Part of a small language model's weights.
Size: 10 layers, 2 heads of 64, MLP 512 GELU, vocabulary 2048, 2.25M parameters.
Training: a variant of SOAP for these matrices, 139M tokens, 4387 steps.
Each number is 128 + 32 x the weight over its row's rms, rounded and kept within 0 to 255. Layers, rows and columns count from 0. Numbers have three digits each. The size before them is the row's rms in percent of the matrix's.

# v: layer 7 attention value, 128x128, rms 0.0305, rows 86-127, columns 0-63
# o: layer 7 attention output (transposed), 128x128, rms 0.0526, rows 86-127, columns 0-63
# up: layer 7 MLP up, 512x128, rms 0.0603, rows 0-57, columns 0-63
# down: layer 7 MLP down (transposed), 512x128, rms 0.0603, rows 0-57, columns 0-63
v86 102:109130137176075141157101094155133122163124165074105112176120108130139152168122138115150155116138151181093121146128140174117117119088195125065126185145150127072157120100115114106164128116082146
o86 100:096099135109125128126167140143139110155114144181062139098172171096102070117097096168125093112144156169133138161137142140151140089151127147103161088166089165162202165144111098100160112165163085
v87 097:099179078192137085120131163155114189108179123140091119124092133138117130143142097218112117073134207087141158139114158114118186123129109103094076117115115144120116142163124114119122159116115163
o87 094:119104112069190174123105161032140122138089130080139130115122166143121063163124113134110139179125096161100101160089097107116085152080131109156163124094188153118116132099168087094137118124139151
v88 102:166170157112107124182143155144185153124160107134156114118102140195128128159191162091152137149105180136118172098085130114075155128150108120133152075103093082133205142150086056103135147173147100
o88 095:131190133170115075110123157106091134153145063138101158153126125141170078168051115117162101123162120093136128155075071150115152065153086168117183145181107164110102129136119163132130109091168104
v89 108:157082151133066144104117140153101100152141114129180160198131034143118147121120153152134119111120206144182187131141143062138135140177082074120154185105126119095169168186101123161138104150166144
o89 107:160150135135133128165155190163125202172165157118090130105168140134123100155121084102093152136117143085148109112119128155125158180129116127164113086119117115110117127155085127134158103097109086
v90 103:160106189142126144160132194155119155188184198095139078112086089123158152140127085122098131109181120055102134112161088140136099121117165138147138140110151129153112109141142071120113160136097098
o90 101:154165154137113111064116157129219107139119114107105099156123171068128121155152151049104138141077124142120098088116134085175138153097104129133129094122142123096112123123168159150112129136188081
v91 104:155153154132140067126100145105133191145141179150148157106131057124165099093165097124096141118108157091112195123080138140163195045171182167111108153122199141148146094160162162138100174088130151
o91 106:086120134038117139156192171150127166175135095117156082087127115155145128195118128137062095123182163161086100186112169087079132128090140118096094156105100155119088099064154147154170132163099113
v92 108:150128170151068158139137087137131090106097130090099132091136159077111095127114119144093143095136100139049138099100121145107116130138126116124149136136180160124106150118103156136086084164142134
o92 105:081153116121107134131154197154112157158183157168102072085093153162083141098108109125165099182109080141117127124145213114136166099136105064081136140172124147103120103088144130148097120046117116
v93 108:142147154172073115154137147133082093155161093137099109125168190203135083079125143103102119101175078133154136160131136151122128097075195121111170124141124124119145149132136106143173201135208114
o93 110:082166099117117129123064079142165159073086150094132132125090136182143142151081129110096074095115101162102137152135087177135056130142120148152119112151211169145110153082117129159125118135108059
v94 104:110170116069137090172139144110092107126129069125088097150098190075153111149144095180086130121121099136108130110122081123124088149148114078071082141154135107138137166179093110153063083121119117
o94 100:092119104177159140118150086109132098176166105153098172161122111125068121158137155062161115114110119178101048068178137095158130140144111173118150097160112175099079091088144110084095108173160110
v95 099:113135155113120106048122142131189062091124114145123078163090116090174082112133115129167119122115120161044096166105125099134124114118105139074096120090090080148126159128091200099152135101150133
o95 102:138153175084124150156094085185127050111114104135131133143162122063199130145121160176183120124123132112158163087138122155131145116109161072162110097147117183183144116108139130150121078108139125
v96 109:137142122148134154095135068087058040162077101117121139098106067133081130163095116169058133158170131060080161062094121097111107133153111124117043142145082080103156065105070113059167094121126117
o96 107:127079104152117051139116116134066122055116129079138186074092170126084084112172073124166158056143063168145092173150135143158089076140065143106125117139114123125113117130105163126098097159100123
v97 110:151126175159155147077138155138115144130149196092116127148088149158161170111166105103177173085172095157147139120140145093131147160139154155143146086122108078155153150109180156175205124167147174
o97 104:134131137130119092150128136085103075130156115064170114119107172119102090096125114099109098165113113060129110102090149165073185150090118113163168103054192137146136159219170096147048060133155083
v98 115:129140135111061076150151132060129111110069113105136126140142132124114122179158109182194180106143038059077114144074090112152122145085147156077147114150121126142107120136134136048167115100122081
o98 105:144112113119120163109114069144132148152156138154094105129141135178092102093131138118086111134152133120130161128110158129131190167124117072152090073149132181133149049120134108127122136122190192
v99 112:139133116110104142189111124151175126202174128166153125115106163156159164148121139169105170143189144213157154151135103123162144162169143132186131153130146099096103191122060080166181144140176108
o99 103:130165116082188105089108068156166138101108152146108122165073095099117086181103124089184093141139161168149077107104136164155174125154084149115137139143128117131176136135176132101166107191107101
v100 107:175120116134179147127154127128119191105190158197156154166191193170142067170091211171137161098169135072112126135147119143161153121136091097109090134139088134116095180159183095136135136086127109
o100 104:122121203092135106120075126092129092150088139130091157085149082177121150140054159130168106131146122116160125119091064121107067195147097116136160128172160115122114093165129092109139121194124145
v101 103:144177181128152087133108148121159132115163133120105119161097189161159146157129124092115186119104152121121099158121157134150163159183155103157155143221105165115116125188163136107180092166086125
o101 106:112076113136111082104134097112161088135123140098087177081154152140141142139136101180109132193167210119107110101177126129084134151123107197152111175147086152147139166106145114072063115156165174
v102 106:110184158143084133149118126141107126070096161140090078144128114163159154086093103115141140160131111086083118146115198147177102104096065103123107119060184091165151117140103110130107100106170058
o102 112:074115109199151076092156144102154124150187192153091115132184087150140132164132155162122151140111080152133077102106146088081110146111174102196153107147125142176096061159151121164173133140169206
v103 108:132154127115082092152178127105153115111122111139137149168151095158086155141150161135146163198149150139159118142139182152105163137079080115164158094048125146146118134181106118083097162177146119
o103 100:178098144186123152132156122155117127131144150136091153129174141154200085148143106139055057112131133118184156120136116158083114055126127146170145160194132179129142091110174155164116119170128123
v104 107:115140143179066167112093114123111048118148156091114098103146085128174108100164166175095053124073113125157127170145126130186088152079104153169134095106077156106141161156110114099177130076057145
o104 105:121104073202189078071180126134063160146121150177164159148157128125152119127117118105133211145139130132111129133105136173135150170090090068163131092084191090121163123099140099113197126122159152
v105 114:143124216129127152174187146154131149110126138164113111160127122087150143085133204166063138154103148185162148214110119137095177148142122169105141123084118125134126091145136084113144170133125138
o105 110:163108121102142118090090148219139061164096113151163131167138121125162178097169143161116132120169134095169167129077109112123085091127137099123114203158140205154138137108121153109174114142079098
v106 107:119108151135120119124134091102094124136145130158128106121119202133111116139060180123117141121162124149151152152122096119141061081113088194102130107077154090124143092162167094093108128131077114
o106 103:168066187132139166088103115146093166130185078162151156161146091099150100119158109161107132099114113135166075192103179130093171157138181118119125174148144100147145153079114108143176149129073126
v107 106:111130102142072143144154112103104114150110141154105130135190171103128141110139169102100084162097115168091104073097132136193131081077076169122128139137082105104150126145127138152179114139148122
o107 100:098088151153199115152143145160122139105148095165130097140160093192156163185146114160147122080128123114182136189172128143094120182071142099130083140122106122139111135117116161166116070122118162
v108 109:149102131124166135139126139058140119162107119128195107108101090115098093099181170145126156124109084075160142127155167129119155131131096170159092133158152107111095136114135123136112153123200048
o108 113:061154079152159129172128135132137186145115179118134146157135110092133147090123177174129144096137151051119100119149101124136093165167109088105122132121168170160134144105076193096152171138158130
v109 104:119104144179116136148085097134052149139099157152136132149129107090094146107113156153144170071140118158152201155122113132128198071131147096090137084136128096149156102172095103181088166174127096
o109 106:095193162185153172087159255168119103145145125124099116128107147145153101155143144094083129152079168075154109162131127138121107099191092180152098132192144088165129087146117107119157118160153143
v110 108:116084106188123175127106122149138104152134132137120179156133125173114130153137090117115143181101120100111129123098102104195179161084150142179076122165191086085127182160184126146110163087112138
o110 108:091156150122205163143161085138102144082096139162113148174114132153081114132153128129102084094153104121098098140155085116119136122110120058108093115062115177030124107133142089118170138143186141
v111 111:053122154138104104122177128085150154104149093129171141046120089183112137124098118177142137106063127170084106143104043102122116151108073087133146098174124058092107104122151084159135172144069118
o111 112:161130145100162123120091130139166192159111101170034111135155171106099148067153086117094116176164114138160115120068109186155166083140159076129109147127091100092124103144144142075141158120201142
v112 103:132171103118107130117116124143164168137187161135166092076172137134089188112143098137124128120133147111138107129199111147072131123173116109056176155198125122136132124096156105105151134114167134
o112 109:158185140104172079108101159054161104112101182095181164172112150116132148120121090137118133110172154085193104144133143151156154134134157149084149122062127151132160136043034062155098135142112150
v113 100:156095118110102210146116108146167092128111111182151124098148160169148159155097158120129125115165188060089193142126143143152147145127112075130205125124142159116189095145150059116143129039093127
o113 098:120096141159110107079097149086080152152116132067088143121145130131125076116107097124162141091150076149122103158097112130084137085119105091090105077148169091078148099130144165191141113108057130
v114 111:171130177131103066133183166108093189122104127136116129162148157084091199091113159135037088124114106147092139174101135141108108141108102136154099110140156178111108113133079132146148104083115095
o114 111:166113118115170196142096163097149079093151106185156146101168088124173128113120135173152082089137138182082096110038112166214128156109086112128127073146101207121129141121155122151120136141121102
v115 109:083095106161155157148083104122141131088155100120112145152095129112096164132144101210111130127115110099151062133112122141090141086099179117062174071161152116099106154137135137122103120110130111
o115 106:111137162092167115159181151162125142141084171125113106154115165127087107140056201094091148132162113115062170090143104146083151087122109111131153184196124119097081082083142102123095123133148168
v116 109:148105119157137112068080123118085155173110048149074086104111091099161163185160151107149127108143136138058122182155130219153108112109112148162121115186152157089141176169135154090140125172155142
o116 104:109183182092120159096131086171130169097147104142109146129162149163075178120178105106189114131114089137091062134102119119189063131121128170202100128132125160124136156066128127127184092096155124
v117 104:144128057150098141112163115139131183140164172144126118095128098079176123181154220067078198133122158129176112126134103080155148129079154135090102131093163173122128173090127126089150099143107134
o117 103:144167138175150139101145150146165148151127082148068091153156051132156148084151160157126130103141162191132182107117129149137125129192170146160201193093131118163115112175132104111122122072126102
v118 106:093126115127133082098106091128073128104143137076094133071144203145135165131126128085086156118158182092081129149096152121103099099089132082121069126075125072122061160150082127122139190085123128
o118 101:199211125143169118084162140117152134150077113107138103098160120173110100160172136183132119179102092171169154152135115151101104099138151067084149135069145134167155139122152140111051167191128120
v119 110:186101176118142109179145132130122156156136168154125148183139136116130127132137101102148111138149151153097153155111183164133085147140177102097191060096062149173140145138180083130117181139095116
o119 104:071091098144044128059117149070129120144136105132141144138127178126181127081162112149104077141146078163086123129143131137104121103116103131106064106167149145151162131148130156111115122075123142
v120 102:094088125158129160137127146153165083094196152115209090152130084159119110168134155088095121128151085140088162156140161112094100094145144133057117088180076142117124183079102158134168124166128095
o120 096:085170147121124123121137076103093106086148172202116138157112124136167111140131128127128154087135168124106132095119155195127151116140188121143179197094111089153165122128098131066174124087124088
v121 098:169153109137132138147059154137104168099144102108112147104184075105117126141167194118133087190161098136184174069120167143144146140113142156102170107105163132107063114081161205130139180169153175
o121 097:127195188110129172141160123095113138092127131110148110157135138136145150173124106118103059112148103161083142101157156098106152157137073071148128137056160088100126181145143062138124175112117097
v122 103:105174106141122126174169146136156119157181120114081137108067076164124172116138100132167105148142144090135196174057113168124115148122147158107126158139148122145125151109125147178171087098166126
o122 103:137149090209150121178138065106167050108156133075128113197196157183132149150076102128120109092147123078124148153161078110168135080149196117131119119184072049120144128101114105109175135159101110
v123 103:165141191113119121128165081135140097159090167094128124090136108097109059096141079125112108145130181133165171176188151142127125164165112141099207103154136125116091088161147141200171085102100154
o123 108:155133106175121164150041131117105120117142092086167139149093118165234124141147112100151147192101154178115097111174111158137146131142099166061100104116103150150140153079119078107144129134077167
v124 104:133168118139087169140128194138111137151136156108102144135116115098099142089161084075082177087122171093124147101186102158126157208116122163092126123110117136148148160161133090153134149122166132
o124 106:166140089135168095164144192167136122102124093092124129139107163098162164155117197123151111138095049170126174162125142138161143098116105138120124152132072143107113091142097140134131109079166116
v125 114:135125129158129122073169120123160142153112084089173119131077128138110127094115119129195100092063149113120148133110197128113117136103113130153051162203113179073155147127174110059071142114145158
o125 108:189187130147147143153115123094121084124082123086132184076172173125115090113084089121169183084158182083109135211091103091132196122127158169170133141078163126101128106124111172176117183094146116
v126 110:125132096112123099141137049077119110138092106129121093134074102088124081135100170097124148098105105101087097097111125144150111124153072109091131143124123065164141154137139105179165117115075179
o126 101:072156119148118178125115140162053131112167088153153186162111135143127152152178092101122128067159153133161108080198118165082202101128101181134156068101135130117107111141131107029129080149149090
v127 112:144126101101108122151117182122118197121128136110139156097115115107138066119133111163106146154162065116131116150157075148171141086104088165110061201123088076103211105188132114138100085117107182
o127 109:100118190168165144155152132138108120165137063189102118065126093105132140139067122106126127120142125145120098085159117091182157152078130113206088113156142182147123126128126168113181186145068125
up0 098:123121127122097148132149111133092054121085147108112125133174158185137104100129127164181114120136152132157109053095164131089123154155158181071151110173112183109058145182187137147131187152138105
down0 095:152116149156154125168118134169189193141144118123080095194082129061125147131184113103129121078113087107101167129115128112141154118123110095183163106129104103165082146092128120123062141133111117
up1 098:157122141112125151123140151129198140141164204093145127111051141116191091136160130148131126156134123107126180089106101109190156139088179159155124108176069177121129144081119109131105130133104163
down1 102:151123123159189126125131088159134072138232108185128166125192122139089188110128114131150149106141110070142189183081111156090127161116133137129112081124127145170107200136132176081137159182151112
up2 096:123101133136160152134152185153142090107081145202132145163125122103109108129137099160137114094087116147146107137157123106134140145131167139176116126195165146125210166081124162149116145095143137
down2 097:192093126208116129073142176100077090155166127089095162087090119133113082142084101123174158136096130083059152083084131140067200153133122185152105108121137064116096144096126105142079092148139185
up3 095:113129135139096112140170110163073117139175162115166163086169123078127152079095070128126146076139128170086162102142091110085176100115112116069121139158105214113090096143144075131125100075108160
down3 096:139179124152106130098104082143138163171176119100104144112089106087088131226129146144105130082140137140102156150109084117130190147153092091138109126103189060153162149172159151126154152160155116
up4 104:158126156129171156090172104168160092084099179099152113105105138157155197122117162192132128204150148073133105092090141159099171124123100176086114183176112147148127137113102105154129123065126052
down4 097:129082117132065080202072162019142117125171103108090087134162117123198146167111110114141181127128105114146140113127154175118118137153160130147122165125140112113147190129193083206101103159097100
up5 102:142130098161132128152121145189147086123135129122175138127106122145200089185166123120110108186108143134132170076169141200160157147151189179114047124169116125077154106078132139139170077136106084
down5 105:082176106085162100125097156115133125149062120106104144142114074169082111119120112143086048176135159169140143091118114146041118157130166143092108090132158155132108135128107170159088159143170141
up6 098:103169176168133091130126134152161093124135205092090138139088120102086128127179093153107133125159098126129076171086111153110144102133176119137101180130123188119101121147110071098103160167138123
down6 093:130107112092069117060114138128107175151179134155115109146090091154108141119123130106105140064036117076158151130177130120125128094093120181123140121072134109123116148215116147199131157075112164
up7 108:172144110136134141133148164078127129165177171168150091159105130138162112077131125107149165130111073107091201112116062110082146122142160155143114151132092100152170096137141174154150104124060104
down7 106:098151180114120128077119126114121146132126146162140190111063083116116098174162117130175130099113125160159071138187084110130119132100186111074150076135160120055142150151145153154149120125201208
up8 098:104164124105141178108113164138170150185176117087112168120115150138122096090125180115123074145109168135096168140134066116113128121059091122097181180137106130114177086110084086134128103080138190
down8 103:129112135169109092170127100107115138139121178091149056147128084128118117151120083122142102110179119156180123129129124135062169162138143094082122067098202092168106088117159122154160166132115117
up9 096:140158163144123100164147105215124071137155192094167076110172120124140130174113146146091147146088102134115055117083143139119079120140129168123169044146148095144102108134094102113132140149081103
down9 098:151085122128126154113060107089151126126096093192063160099073121118105123129133089098144078116168140147156198140114073105112155165059176088145123145116071087155116182148163104089115093165132146
up10 094:103097168140077149131168131156215101057124145081073055101164120122161127102122152104124117124132119107123102105086114107154152102145095133128111130141086106128076117148088108123098102121174072
down10 105:112157079157090073145058123139128173146131061170174065148196103153132180156138139137157091160082143152116128164129088110139114127114060090127096197139167173102171100116125166139131117116111108
up11 093:163115217077104138112145129125153117201133135156103145087154155098124130111161179095140199118154120200116174163151128067124144120133143111192076068117169202083099147113147127079096147063096101
down11 096:069115084143167152158136104144105101138137112161160113150069053136085147147107084161126054189105107090114107093126090177132165155159131157147106153162107067120115145118151166114155098088120156
up12 088:113078130114141176116051128111127143118064100100151126144137116123142108104092163032148099157133089085152062137181168110126175134111138078140166093152165123163158163091155135135149118154121141
down12 097:117111111120148106143103173057098153116130113154073102158098099171156140105103110094102116130046083147145133143075172160070087143134174174158167091137094135116108100141135101085117130166146160
up13 115:149128123174118150155159111087147104150204137092208117111219174076122107158078164091182154137159116140123145104123126104128130143157132133174145158149143082204161104141143140147123099126067091
down13 117:161118141104181101123096082110127133096132128151163114143144126141178140101121170098102164149097133071104162096109118068113148211137150147115179092160122117123131127123038141154115070148102099
up14 109:096113140171173154127173140105126150147136130116161127134100165086150146155157113141145154154126126182098180138151049105132134118129185161084121144227125149158138176175207120072163160106145127
down14 110:132157183090051125165053123140152136144146182182125098141115103139115118163097161133130093127174071138201090129137183084146123149150065146123137140155113127067148123143182069090116147125125134
up15 091:111192156081134154124160144161105092123193122143125141121144124120127158148064110126129149180218142070117144075154107180157098138126156201136170152104116131185160116131161104148183134168174136
down15 096:125141161098123089111112075073085129203079136091144164187200144108117090118166109116143139058091148131129143148119130095114126108106077167191171091156087164071143102095100094153084150113109174
up16 104:156170137107065125133146157109201072093096114079084139171128132114122099121133103133136179116196103157108146135144186109153124130124140127089106182160155102139154129173196102084154102122143160
down16 118:117156140083137111125169152172193146137147127153122137111076068094160174105160114157137167161119097145140156207124122125129117102054160182118073126097141136119130096115121093067129113127148139
up17 101:158133107075091171162172087125162103131124110160186116135194167134122140124104158162121171121110110107139122135110132145102128075183060081096155159136139118161022131165103104080172107163068169
down17 100:125134153205119135151153098074113130110194121120151187116069105145111105127139113117116105123130080147087122105144133123136114177078139116142142126094094138159114104173211136153134102171125153
up18 101:122087114122162120122083137144177063131124113089101118113121066085093077060079097140123125120146141134088074143148139138144107143135150136053138156081152110057115159174163149150107156103108162
down18 105:193136128136155074147114115118024197208180123178121065181126136134127105144149176090124134119162127112123110087127109106167135105072114101124130145079121081146137102091085124136118119146133085
up19 096:149163146104101067083200117149176091098044127129163098113085120192066124115135166128140091146086091144193139090141125146085101122178174146120194129148152148123084142106139061118142120131125213
down19 098:045164225194126134115158104123118118100144186134187095123102124082174129093136138152136196156150192141117099142119155116126189153093111079187173083157118130146132093139108117141116125116115133
up20 094:107103091111188183137174156175089171175117103177163108179117159133129119128124123117151118169150112119104122056146180148146126106137124084112085100123157180188161156146168142162105190111164109
down20 091:085127129138141120175100087094120123113114108098119177130122128174129106140094125123178144129146154150119107184073150101160130123150115171107136079122108152115134129186109084153094175127175142
up21 102:174140149194169170162168117170133107133169186088129115181169159097183116103130149130191128151178145103126203153151175142118116130087138118118116090231075147170082146113117121110128164148115103
down21 097:115125173126178126106125164158092140083134159119124130145121152108092092190116104108113106089124167196185178134101143153196059143104149111103098173092184148190132169096142111162136089125129114
up22 100:183090150105126179144144144149153153086147160097088110100156152096166105097119098114125093191130190104105165186133148139113141147089113134135098083130157174135117166132111150129184094075083099
down22 104:106095098111186135150137088134119148109111128131077091110077161098091102194170138157159170090119048151138123085144137142128113110120125093176137196172151119167170146078176078110110159199170160
up23 099:145164158076120113115097119152133154129100106077150080116074113145185107101127136141178157215125156161114156102101125098177124142098106103172158098152138139114102126124126117125153101141093073
down23 100:115083097161114160073095147129159086130101111109099171149147141141064165143105103133122100126180114169134087189127134135072123102144126174147099144104120125086129157174138077125176186100130129
up24 105:172139169069144111098110139196142080132173171150121095111149151141188100106084168092155176101128141117076110173138148114111162130089158127109123073121147136142159126091170145117081089101131120
down24 101:129128131143138112183128153085129181164128061087171144089089132157115119149171065167098127176112137179115150019081099180135095161157068143136146154096127145091135129131087132100143178142147147
up25 106:132088135069135146076100108099181150125158106125110117131160130077179148090109121079082118098184112129135064108076102098098089068096128103086181121144092122159120104110132137123137174113141158
down25 097:113151103122102095134104209131091088111105105122126124086122150167078152149062102138220106163093147145187139143154137148109146171159143121132077138128104114098141116177155178153084104133127098
up26 107:114141183147211098107185125085108109109129086098157142128161140164144133133102161152203107126174100120128126149157095089119062132126178132142064115169101125091078126114121137068126128069120128
down26 110:108128126040124142073126124099169141095133158118119148129076078107074189191183214124098168115123109139146112138068112130110137150140144173131092124146127157101146084166151190093143097149128097
up27 116:122106148123099162153132147162150152147092088075110124067132144104200154087082180080098114160141145117144093122122064147122098169155145140167083110155124154121129155078116109140131184130124208
down27 109:152151125186121113142109167102106151023132139100138194082116162082130147092140129111176180116140166115166139157057160121090119141139143156158109096119104152071107132090151100061111137126132220
up28 095:133160139120103050111099102124158145201141037112177082130098203146145101099080135124193081115152076093136118146134082156101154160128131153079129120161114153156113140177164091106113149164155134
down28 087:148087077097171150185157142197119129169149149114131154142141120099137133111150104050122139130094163170126182118137148089179104120094075128158065090065096127155088075104129072130116094114049121
up29 093:168135145136132156150148118160113135165102156127148087111143139067148142163138140159149118149096118141168176149157177134123130147177097143125118146171204200085109115087211155105142151112173152
down29 092:068104141128119145121121150146093111156111100175126133108151043224121112108143144144103157123137111095158091156165092145119108071122117094167178111110104149096104111215109156124153142123145123
up30 100:081110139167128179170091143160122169117147163117106170140123184113141064118116140102134126172172153137095110067095123189123141157078140120223107064128108140097122159110136112175134151079176066
down30 093:109112119136168133201125124108117130156120151107121136162191117101152191116194068110106182159098120133158080114120167146128139053111179150099184133160088166143126160132144161143168088212123172
up31 094:073129080159122059173159128089075138225162148081135130158067165165161131095153101192167097147136109151151086161129065142153104107167085161110092177131131159158125152136145092138130077096106135
down31 103:110071119117182180145113088142191098152104146144167109112142109150148134149131107134109079125178082111091119160134157162159125157139153124188123140115150085087145177188152136102175117152117147
up32 099:119111109094135070131113127114134112068160099119058168182068189116098126170102158127105090102134185189198100135092159132119129133109141168123135133145125141119041176146147112145142126105118177
down32 103:153093149181142123127086120123106117087109094170147117071177141148191105110100130132145123113094130146139107136168152117143102078154114092122141176138099099167113152117130157155112111161148123
up33 107:166064150108133139206078117167102109099150179124134141099165162117175120146150128138182065106128146142112109079157139141090145108169149158134090123083153158073237123126132154115198089117164130
down33 110:120096148188146103106153129037154168148106092092127132183100117130090138090120209089083121139185130144161176100140128095148072087148067102169184127127142173088067124137101113086132128156098164
up34 100:175145098155086169105181077147186127106156175149142077134163136095179115190154167103141096108160130144092133137096108112082135131160089110144122098115134169108122083084073120138208110123136147
down34 100:143124105126125112156091138116079175125101130053181087169141134179100184175115157142086121166138081171137140120235113130122081093179123136106120185148131167137116126106092133088127125146071090
up35 098:106119099050168143154091114050151107079141117125118118094128122125103127120152146131128091157074136068111170061154162117144115098109120097093097155118075171117140150166155078057148147165147101
down35 100:180144103197111088135178164168108106097113144163123096145121136098149116151149082136162132116161112160118100160104054133149154126116144112165094153089154060172150101083104164172095077113062127
up36 101:144114112085102170096141123142054107110061169120133097127195151131061149077115115104115137147122099164083170147124075106113146157119148152090180150164175115145135113135113108211124145137165163
down36 094:173110182153155172121075142147180104121143141108096084143113152080145231090157133095105176131067102116175133093137027150113144183118123139171146176102146070118155096076140134104088099120110100
up37 093:123160102178078086126113128192078082102155181153119117152122092131131139086152135093130089149164181186114105148127131142137115128155157156094160187098156159145175071086177140131151101204174093
down37 096:132118119066104112136122104069151126146113117064140117124149137135127114120164122169119167129155085088064139105076130082116122186113130157150118107154085118138078093135123138051136144103157164
up38 103:146106131110134123194126157093122109141188182167121099143170163123133136147158146099120153159157160082133182180141121149127126125154186095132110154124082159134063173143169097111135190196086168
down38 105:137108128085160099146132193141171141075112100090158159112104130107083109097105069103121101144101140141178102090145145124110127192109135167129120091123162132094126057126094195171154139103152123
up39 095:117159108160122176221099139171153123125183141171145147129175160133124129131119144081163174116079117114202087130174133142120115117150116105149071146117175149115081199125100140143145114198098147
down39 098:165096139124147130116053119158079093149084059101152119109132126123161119081059147098131129138173143150108169191118157093152134153077167108086100115181114114113169101140159100111106141090153080
up40 101:158096139135189150168133182163110108120162121163183121146106139153137044153070140058095098148129136130104183115149146153119120071163115143140108131085176149158169121121124110179131073175101127
down40 103:107110104144048120154138100093185125135113118147108135122139116184125129109197129083134129068161138113134153184129160099114126113161166113168133137155148140095148135115159131116188157137116128
up41 103:201186165114126165133125128158107123114177148162149133141122169179129164156135085127177126201173110113108122182177110152147191166139155186145144135089157129109119173105123126141159132128125180
down41 129:132148140061107145094127089104061118124158153120144120138086147173142166099075084096160150171128128089100129140172153157121171132159142155145114093046121136058126194100104103145098163138171156
up42 096:165111186072108143133162073134075115134174142069065167169127126150160148143121127114095149140101149080095192119140147089087157102134128135149109093117206165198165111125113073140152114136124173
down42 101:141173090131123141151142136153157133061107136146182124119138147117110102133159125174101100061153150133177149069135105106139131108135187179074113177148085133083110063138173130163163172125190148
up43 104:096074140154109118156139160139110127170115129153197114115144141155110185109155151173131070178113212177108087110134083137102092130072152114129125143179076147086141172158081105156134158113184079
down43 104:123152124136159119114144080123195086084155101065184167170085090116150150157157122057112148113116120111112170096183128128102184113147162140109102142134121112201097161075092134108126084191100126
up44 104:099139156145112059152109129182130154115113144147136142099142202111096104129126174188150101151166133205141114143158035138107116169175107136069208140169161162153114132151094170161068089140133164
down44 104:111109094175140113066100156115125131054159164154085128091164112134136045160193162112120156165111150168159134154135132156085108129126113087131154120161127131157080067133135081150114147136177152
up45 096:175182181149091139197142147139120155173183128167103106066169175101182155090187156121143124125170067138149113176143129148130134128139091176169140153131183186138159128154096095170185152131127128
down45 092:160072083094154139095176113074118076115096120091118139155116131145097085182103111097108139148081151128103172074080100157136114106113144090163132134097084096174096069094134153089122099138112123
up46 105:114118146117092114123140145102088082145105130145102205149073165104104164124084133041131123148159169173130097140139121163095108099188191073135073126151182171166127132127136148133101156157182145
down46 105:126129031123145124099131096088159117103116166107158147197163099129070103159147102081094081136121158093206155147046092111202167127133179159131089118115124132140124166148104163102153130105145108
up47 095:209111164111160131164110123148077188128109141091144100197115160155154108132101169103170120092160131132110112057156155130113097135082143118180143148097103123088157204095102107146079140181127162
down47 093:085181086133087091153124178128142060130079144117117161105116121110109215121087127099107124164129092147165127165114124157220117155190065121122117148147197123071148132115153145160145143104098167
up48 106:135126116120129143105126148108134123168147108169191186151162151127100126130163200119126118162114157177132188109158096110143136156112092078063121163125164126144122103130142092131075159128094135
down48 108:120163114117134139050143190101086176140119137132133139114138111120099149135124190158096170091195108075129085101127134170122173072124166133131153144123116130131147178133172128154135080170152161
up49 095:157134175025114121096170128151119092116044110168138096184192106094060165109146169150108133144107150129148087104111137181137165173108113144149147166117168131100168080095102122149116106068120152
down49 098:151132193122202110113129082135131120080113120135145151108130160123140088138148100074113123092130086114140135162110172102117106115180111183135142111131127139184087196074124127107128092143129142
up50 091:126135167112163105126079132145159125145163143123114133082138092123203067170133106091179160150118136096138209121140105074114171173113132096096149113111142183144105150106155103127187150096075125
down50 101:126125093118106178091176168116133095075093124086110139114145146137070174118105133163057127081146138134080058119113123153094111095140117169105111136141158143125127140126120168121090149128123103
up51 113:097152141140106135119150162146150186084173147102149131110130109153138098156157177173136186132135129115182036084137099128136113126150165107130112108175123160104123173100154137132158112118185117
down51 105:135129060173139120113140129175133171116132058134127139128091121086115125075111135153162153075137151151126167129131152122101134117164137114167113104163207050129117201100100031140122105165133173
up52 099:116154142165121104067151136122120111158153164130089113096170139149070201128112146098179123129162142153150144168087036129079158116142139131163123126207126081141171148096108161169104187163164073
down52 108:158116134128156108171124103126100122127119178130116113129114164079105200137128182190063128141126164132089093102104170111129045070098159124200134146160089132154091132151098160093152147112138178
up53 106:174142113141142211125161132138079081113181155102141152128136148159137191087170136145200122181107134133134114165146139109115167125151129194106171104148154143062098143160168098117151121156122153
down53 112:149126094092153171105133153104082102128162140089159202128093165106085124119129111143132170105088119114102170151133147158077168082120122179106141069092132080081123116194168102120080078153114146
up54 102:122094134138102153157130120168113157094107128111166079134159140145198109148069122161084186112192085120090125109129141142134149135175115134099080103160156148154135128114101089162170131143135187
down54 096:135148192158165116121131098122172085182158097100116159136105082084113155141111137068154106131175170104117092193075094192141098102120065081125159106088157114127177163120124102110171152120159156
up55 089:160128132127161179186182144177117161163113123160159119180189132159179092130171112108094125089163109159098093130114132143116165062098132067147098126130103114115126127134208132149164142137124170
down55 089:101147082112121133095056181067133076160162180094132142092130108068124146144123128172121091159130123090145171092137124085133113160183117158130091097120150183179171120144088102119137045120137114
up56 101:151109109166106156107155104102153125107125191062203161178185132166105198115115118124141123173133142097163099134155071118168156115078125152158125111130178170160149137167153102138102184142108126
down56 105:128107084123053158098098132191129102118162089141104135150166130165100099157136127130176096144126131184066128126139136045136197098168126069115180165113081138126155154128099124126093116122118133
up57 103:166063164091057083122185170154129109108148149114132135152150108119126152148144182167105107127149082144110096109113018096124191199160146178177119128068167180174145169110141130137085166105079118
down57 099:177139139160129162075154103154154092112157104090134103129094183109154117153142132104180179068081128104148105140108156103116105128135169102148184156106180057179085177096122132146162108129143067